Weights of a small transformer language model.
Size: 12 layers, width 96, 3 heads of 32, MLP 256 SwiGLU, vocabulary 1771, 1.5M parameters.
Architecture: rotary positions, no biases in attention or MLP, tied embeddings.
Training: 137M tokens, 7294 steps.
Each number is 128 + 32 x the weight over its row's rms, rounded and kept within 0 to 255. Layers, rows and columns count from 0. The size above them is the row's rms in percent of the matrix's.

# layer 7 MLP down (transposed), 256x96, rms 0.293, rows 25-35, columns 0-95
size [104 108  89 103 104  98  93  93  99  97 102]
[[ 61 112  81 190 160 142 104 136 138 121 135  66 127 163 109  77 114 127 111  92  94  94 114 146 149 128 163 121 136 152 130 153 141  85  82 135 182 129 153 155 128 165 191 145  96 113 147 183 142 104 124 132 137 103  94 155 168 162 125 141  83 161 138 112 151 118 123 120  61 155 114 134 115  46 142 136 126  88 169 113  95 192 124 140 122 172 167  89  38 109 137 160  96  84 147 161]
 [166 107  99 109  62  96 151 180 115 151  80 114 145 101 180 184 114 142 132 136 109 109 118 133 113 103 102 167 123 167 179 171 165 147 107 149 134 140 117 168  90 116 113 182 135 154 137 155 158  72 148 154 152 105 102  89 148 204  74  77 118 115 179 137 118  44 119 135 175 102 136 172 103  74 107 180 146 129 134 148 149 108 168  96 114 103 158 121 159  97 137 106 108 187 119 161]
 [162 123 146 185 125 105 121  95 110 174 147 127 187 174 162 114 122 157  82 145 180 182 210  99 108  81 156 148 153 147 155  89 130 132 121 175  64 108 112 107 147 129 121 105  90 149 109 110 104 107 102 135 136 117 191 127  95 123 146 154 161 167 163  78 125 135 147 168 170 104 174  84  72  82 181 108  94 123 135 130 150 131 154 147  51 126 146 155  98  89 128 123 175 147 159 104]
 [129 138 172 105 116  92 179 125 146 197 136 157  73 119 102  68 149 147 109 132 130 124  90 165 100 151 112  67 167 137  27 157 128 121 125 125 116 137 157 131 162 160 127 138 115 163 129 125  92  55 167 144 119 118 139 125 135 114  87 150 151 106 121 107 125 113 125  84 171 158 118 124 166 154 114 182  97 101 138 136  84 198 124 123 151  88 118 122 144 181 183  89 157  65  97 194]
 [171 147 175 149 133 124 128  97 139 136 137 158 113  79 116  81 141  90 125  86  81 142 145 151 110 142 107  90  91 156  45  84 157 116 145 141 166 175  85 179 126 125 146  46 142 177 136 150 115  91 111  87  79 142  92 163 145 110 127 152 157  80 137 136 151 117  97 159 130 127  97 173 143 148 120  95 179 126 155 126  87 172 113 109  82  88  85 165 130  88 150 112 120 153 113 218]
 [143 156 111 139 156 152 165 139 114 129 127 137 116  28 103 132  95 112 134  35 104 141 105  55 139 136 159 111 142 128  61 138 127 172 112  97 100 140 160 115 154 142 202 134 118  93 171 152 130  80  75 117 113 150 141 130 123 132 185 160  54 189 121 112 137 170 107 166 121 134 190 165 142 168 150 142 117 141 104 113 130 156  60 120 118 153 108 133 158 113 144 148 131 187 119 138]
 [ 80 120 164 146 186  91  66 101 133 150  74  97 167 202 138 125  98 125  90 117 158 137 174 171  87 133 102 167 115 158 188 123 148 186 100 162 112 119 145 170 120 140 124 154 142 142 161  98 122 107 112 148 162  78  85 125  84 128 134 110 200 163  83 127 120  94 122 144 107 141 127 116 138 127 125 175 127 185 102 149 141 138 132 158 156  43 160 157 167  94 109 124  68 172 143 136]
 [173 135  82 117 164 150 115  86  67  98 109 112 141 122 147 103 126 163 102 181  68 126  97 115 101  38 126 147  72  79 105 158 141 120 151 134 101 145 131  73  87 131  86 159 122  97 118 131 103 201 192 130 104 105 185 141 152 129 152 112 129 137 105 108 118 203 155 118 129  97 146 154 100 173  89  98 119  98 159 165  70 119 130 112 124 120 107  86 155  99  61 166 104 135 124 114]
 [141 162 133 107 160 198 151  86 132 148 129 134 120 110 159 141  64 139 126 110 182  50 124 138 151 122 121 124 115 144 145 162 115 145  69 195 105 162 141  84 121  89 134 162  98 152 118 143 152 105 108 160  87 128 132  97 119 130 153 143 131 168 142 141  98 147 107 118  68 140  92 132  83 131 125 102  95 101 129  83 138 122  47 143 160 147 192  93 163 203 155 204 125  91 135 182]
 [152 145 118 113 100 128 127 139 134 179  93  84  99 210 138  98  78 163  85 103 107 194 119  90 141 149 145 156 115 122 137 105 151 107 127 141 184  73 183 107 103  89 152 153 122 148 119 193 124 138 114 129 110 101 198 170 122 135 161 134 109 139 102 159 127 104  64 100 165 117 111 121 103  88 209 131 108 160 145 168 173 114 142 156 132  66 173 128 113 107  68  93 153 145 140  89]
 [117  93  93 157 110 148 111  97 134 151 183 114 171 147 200 182 108 130 121 133 118  66 152 123 221 155  80 169  92 103 172  89 130  93 108 135  89  62 108 142 114 130 101 117 141 174 177 114 152 119 142 155 108 142 123 138  89 137 141 118 134  58 128 133 129  88  87 126 110 110 152 145  55 118 155  92 101 140 173 125 158 134 111 107 176 147 148 167 142  72 185 116 132 105 153 182]]
# layer 7 MLP gate, 256x96, rms 0.278, rows 26-36, columns 0-95
size [110  96 105 103  88 102  97 104 102 101  96]
[[155  75 203 159 155 179 112 129 151 147 128  94 120 155 205 167  98 126 136 119 128 144 110 110 153  86  81 102 191 133 117 113 154 104 108 102  76 127 124 113 160 117 125  99 163 145 150 162 132 119 153 171  97 118 128  97 120 157  25 147 194 111 158 134 185 115 143 122 182 103 132  92 131 183 127 177 158 155 135 152 168 124 131 141 108 125 121 177 120 109 137  92 169 124  61 168]
 [ 71 151 110 134 135 141 160  81 130  91 122  86  65 105 140  88 124 129 134 108 106 127  78 122 115 135  81 142 123 112 149 109 139 109 149  73 100 103 112 125 138 136 197  52  82  91  75 134 144 121 139 140 137 155 102 119  75 156 137  94 139 174 188 106 140 106 140 128 124  80 131 169 174 178 204 156 130 174 132 104 190 175 155 170 135 158  92 130  93 112 158 127 190 115 148  83]
 [184 114 154 170 155 128 113 129 132 126 177 107 167 115 122 160 134  97 109 147 111 105 161 189 202 167 151 112 152 202 108 157 184 109 108 209 116 119 135 126 151 127  64 134 143  81 170  78  95 121 140 167 151 162  98 155 155 144  87  88 176 140 143 128 124 132  75 111 153 160 122  88 149 170  78 141 118 196 131 197 116 137 159 154 136  86 145 140 156 113 121 159 114 145 142  96]
 [100 136  60 125 129 140 140 106 150  86  58 125 149 141 127 173 120 117 186 155 140 154  74 130  90 159 121 162 135 135  67  74 123 113  76 204 126  78 112 107  80 134 202 152  95 191 130 125 155 210  96 120 124 134  77 124 133 195 137  73 157 144 125 109 117 112 120  90 153 172 142 178 146 122 147 172 114 148 141 126 135 140 170 149 147 157 129 133 151 134 161 125 128 143 100 162]
 [112 195 179 159 126 201  78 161  83 138  72 131 134  70 140  67 118 154 117 102 134 125 131  88 132 186 132 122 142  60 110 184 130 161 137 123 123 155 122  86  99 149 153 137 130 120 151  93 162 144 125 198 175 106 131 147 137 142  99  87 135  86  74  81 148 117 122 131 106 112 164 180 128  90 125 149 129 113  98 126 164 140  85 158 101  94 178 134  99 124 208 152 145  93 135 101]
 [127  95 171 118 111  98 107 117 112 164 142  93 121 137 210 123 154  49 101 187 123  59 127  80 119 118 108  93 161 156 169 124 148 129 110 118 139  78 134 141 179  89  60  99 123 125 117 168 162 139 176 143 168 141  88 183 150 152 149 162 143 188 173 142 126 121  94 119  93 118 119 126 184 144 148 119 106  99 102 132 118 158 102  79  67 103  89 126 118 129 100 165  96 182  90 127]
 [ 91 105 118 119 114  42 119 138 165 130 139 112 109 229 160 164 104 137 193 131 108  73 132 161 163 106 128  93 163 178 179 152 131  97 189  80 135 119 126 128 103 117 143 133 155 128 115 135 116  45  79 179 108 187 118  91 144 157  92 163 119  79 117 173 156  78 151 138 146 110  96 125 151  97 152 138 123 119 129  99 126  91 159 146 122 152 114 164  88 128  85 169 144  95 141 132]
 [115  88 117  71 135 128 165 121 113 142 116 110 132 142 124 144 113 137 138 149 132  79 104  63 153 182 124 119 140 108 148  58 111 140 169 182 159 151 155 141 164 197 158  96  91 179  80  99 124 129 104  70 195  91 185 136 101 119  92 134  86 144 109 148 162 123 108 168  93 124 128 170 151  91 146 106 169 172  76 118 145 173 172 105 182 159 106  93 172 125 111 114 130 170  97 165]
 [ 27 119 146 123 110 172 161  91 134 125 130 126 129 158 129 133 161 159 137 109 163 184 165  80 163 107 173 151 133 109 134  97 122 110 129 120 215 123 169 137  98 148  94 164 127 105 183 132 131 146 142 128 108  68 161 122 120 147 163 149 141  83 136  96 131 109 152 147  89  91 175 192 170 148 121  89  75 128  90 134 111  81 133 142 112 189 157 123 116 104 137 120 172  76 144  52]
 [138 159 124 116  76 118 113 143  94 146  98  58 131 166  94 113 168 105 113 152  86 132 108 138 110 126 129 158  94 127 128 164 162 114 157 132  49 139 127  67 163 145 156 131 141 146 173 161 101  89 130  99 123  90  98 141 146 150 120 130 184  89 123 137 115  76  93 189 152 112 177 160 153 103 103 193 155 113 143 142 141 160  99 183  75 163 120 159 150 149  44  77 195 118 147 133]
 [124 133 153 150 115 162 127  94 126 140 159  74 126  32 138 142 123 117  91 131 147  64 143 156 113 162 143 146 122 111 103 139 106 130 112 211 101  81  31 155 181 143 153  89 128  97  98 131 175  98 151 116 128  99 101 147  93 121 169 139 130 112 104  97 120 152 203 133 111 165 110 179 137 132 109 135  89 146 120 112 157 130 123 125 137  98 116 148  94 129  20 128  94 125  98 172]]
# layer 7 MLP up, 256x96, rms 0.281, rows 26-36, columns 0-95
size [108  98 109 102  98  98  96 101  91  87 111]
[[173 125 103  61 208 165  64  75 103 147 141 166 133 113 145 129 167 138 195 132  99  32 105 130 159 147 136 124 115  58 104 135 136  78  94 106 127 138 107 114  83 140  88  69 104 120 114 149 160 146  91 122  76 137 178 157 154 101 118 121 131 130  84 162 130 129 160 103  71 107 152 123  94 137 130 142 106 130 120 126 122 169 147 157 156 128 154 141 191  80 146 116 154 156  91 132]
 [100 196  89  75 131 131 111 143  98 167 107 143 136 121  83 121  99 122 155 197 128 133  81 112 123 139 103 120 171 121  71 153 151 152  62 118 106 117 143 118 152 173 142 165 174  86 140 136 118  70  48 128 129  95  52 170 172 206  86 158 100  97  91 163 118 115 170 108 151 118  90 160 115 120 154 149 156 147 122 108 156 134 153 169 121 132 153 140 145 140 177  89 137  99  92 138]
 [132 103 120 116  96 199 133 123 151 173  78 123 114 135 137 126 160 135  98  82 117 141 128 128 116 177  84 120 103 115 148  63 162 142 148  59 114 102 133 183 122  96 145 185 131 149 123 123  92  65 146 119 125  79 186  87 169 174 102  87 106 175 113  57 126 123 129  96  88 141 117  99  76 194 134 114 139 105 150 121 134 140  97 126 178 120 154  91  83 136 193 172 128  95  97 146]
 [125  95  95 127  78 167 151 127 122 100  67 153 149 169 135 133 152 124 182 115 144 167 137  99 104 189 207  91 129 124  85 111 136 159 143 107 150  93 114 146 112  88 153 120 136 178 148 137 152 158 102 129 123  90 120 176 124 141  58  97 158 130 111 151 104  88 119 161  92  95 168 162 179 111 122 157 122 150 113 101 156 187  93 156  72 172  42 107 160 119 144 132 158 176  98 169]
 [ 76 134 161 194 159 146 150 128  85 106  97 152 124  99  99  94 107 148 125  75 131 191 170 104 106 149 114 151 104  90 113 152 172 136 162 120 163 108  90 164 127 145 166 142 136 112 126 123  67  83 118 103 163  59 129  97 123 163 119 165 138  96  94  86 101 143 125  81 141 146 174 147 194 128 112 150 184  67 100 124 156  69 137 168 152 111 203 147 100 158 142 132  99 105 116  79]
 [133  92 117 121 164 119  89 129 107  74 111 137 115 136 158  88 125 143 110 131 134 113 118 163 170 151  96 152 106 151 169 159 157 154 177  80 132 121 104 125  69  64 139 170 142 161 195 150  88  96 109 112 129  98 131 120 108 122 102 187 156 154 182 155 105  61 113 108 176  88 115 130 100 134  87 126 133 210 101 115 136  90 150 129 134 121 126 228  92 170 147 169 127 147 166 176]
 [191 147  74 123 136 133 136 104 137 132 169 144 112 158 194 143 121 135 128 119 147  93 119 136  93 113  94 184  85 155 107 178 138 113 153  77 165 112 147 109  62 124 139 119 157 121 142 104 147  84 226 150 141 104 101 132  95 194 122 107 105 138 141 115  94  94 187 166 117  72 145 187 139 169 133 136 117 137 141 173 137 135  82  94 116 180 148 107  85  78  99 114 131 163 168 177]
 [112 122 120 115 145 151 125  95 170 142 121 188 120  67 137  74  86 210 149 170 191 134 169 166 116 178 154 180 118  73  96 137 165 132 106 102 111 198  62 166 129 131 153  84 126 119  89 102 145 153 125  89 106 172 131 176  68 113 101 131 122 132 112 136  99 150 172  90 118  95 158 152 133 133 155 156 135 102 126  91 111 157  71 165 196 152 142 118 119 132 111 130 132 164 121 160]
 [144 124 118 155 165  78 115 126 130 128 102 179 150 124 123 144 140 141 102 168 133  46 123 134 109 157 134 101 125 136 119 131 189 179  82 110 127 103 112  75 119 140  99  79 133 138 128 173 157 108 115 128  26 158 129 125 149  86 148 110 129  80 101 156 132 153 106 111 222 129 157 123 143 121  79  94 178  71 121 184 147 147  93 136 125 110 107 111 150 191 119 134  59 157 175 158]
 [108 134 157 201 173 140 128 143 129  92 163 152 147 128 224 131  86 117 153 146  92 123 148 174 122 133 112 105 127 145 186 135 130 139 136 142 143 139 141 137 131 153 135 148 128 149 161 124 206 155  78 110 108 137 158 155  72  69 116 125 123 180 141 126 148 162 148 190 160 137 119 127  81 133  88  82 105 120 106 156  69  66 186  86 140 137 148  90 159 115 156 135  53  88 163 154]
 [137 162 161 119 136 142 139 127 148 130 136 161 215 117 123 104  74 119 208 142 139 116 142 149 142  76 164 120 154 240  95 138 132  78 112 113 168 108 158 156  81  94 135 163 148 120  95  97  93 104 142 136  79 130 138 124 158 145  82  90  81  82 135 137 106 151 174 121  79 185 121  92 173 135 137 138 137 172 163 114 128 100 123 126 133 130 106 132  73 149 163 131 104 107  79  69]]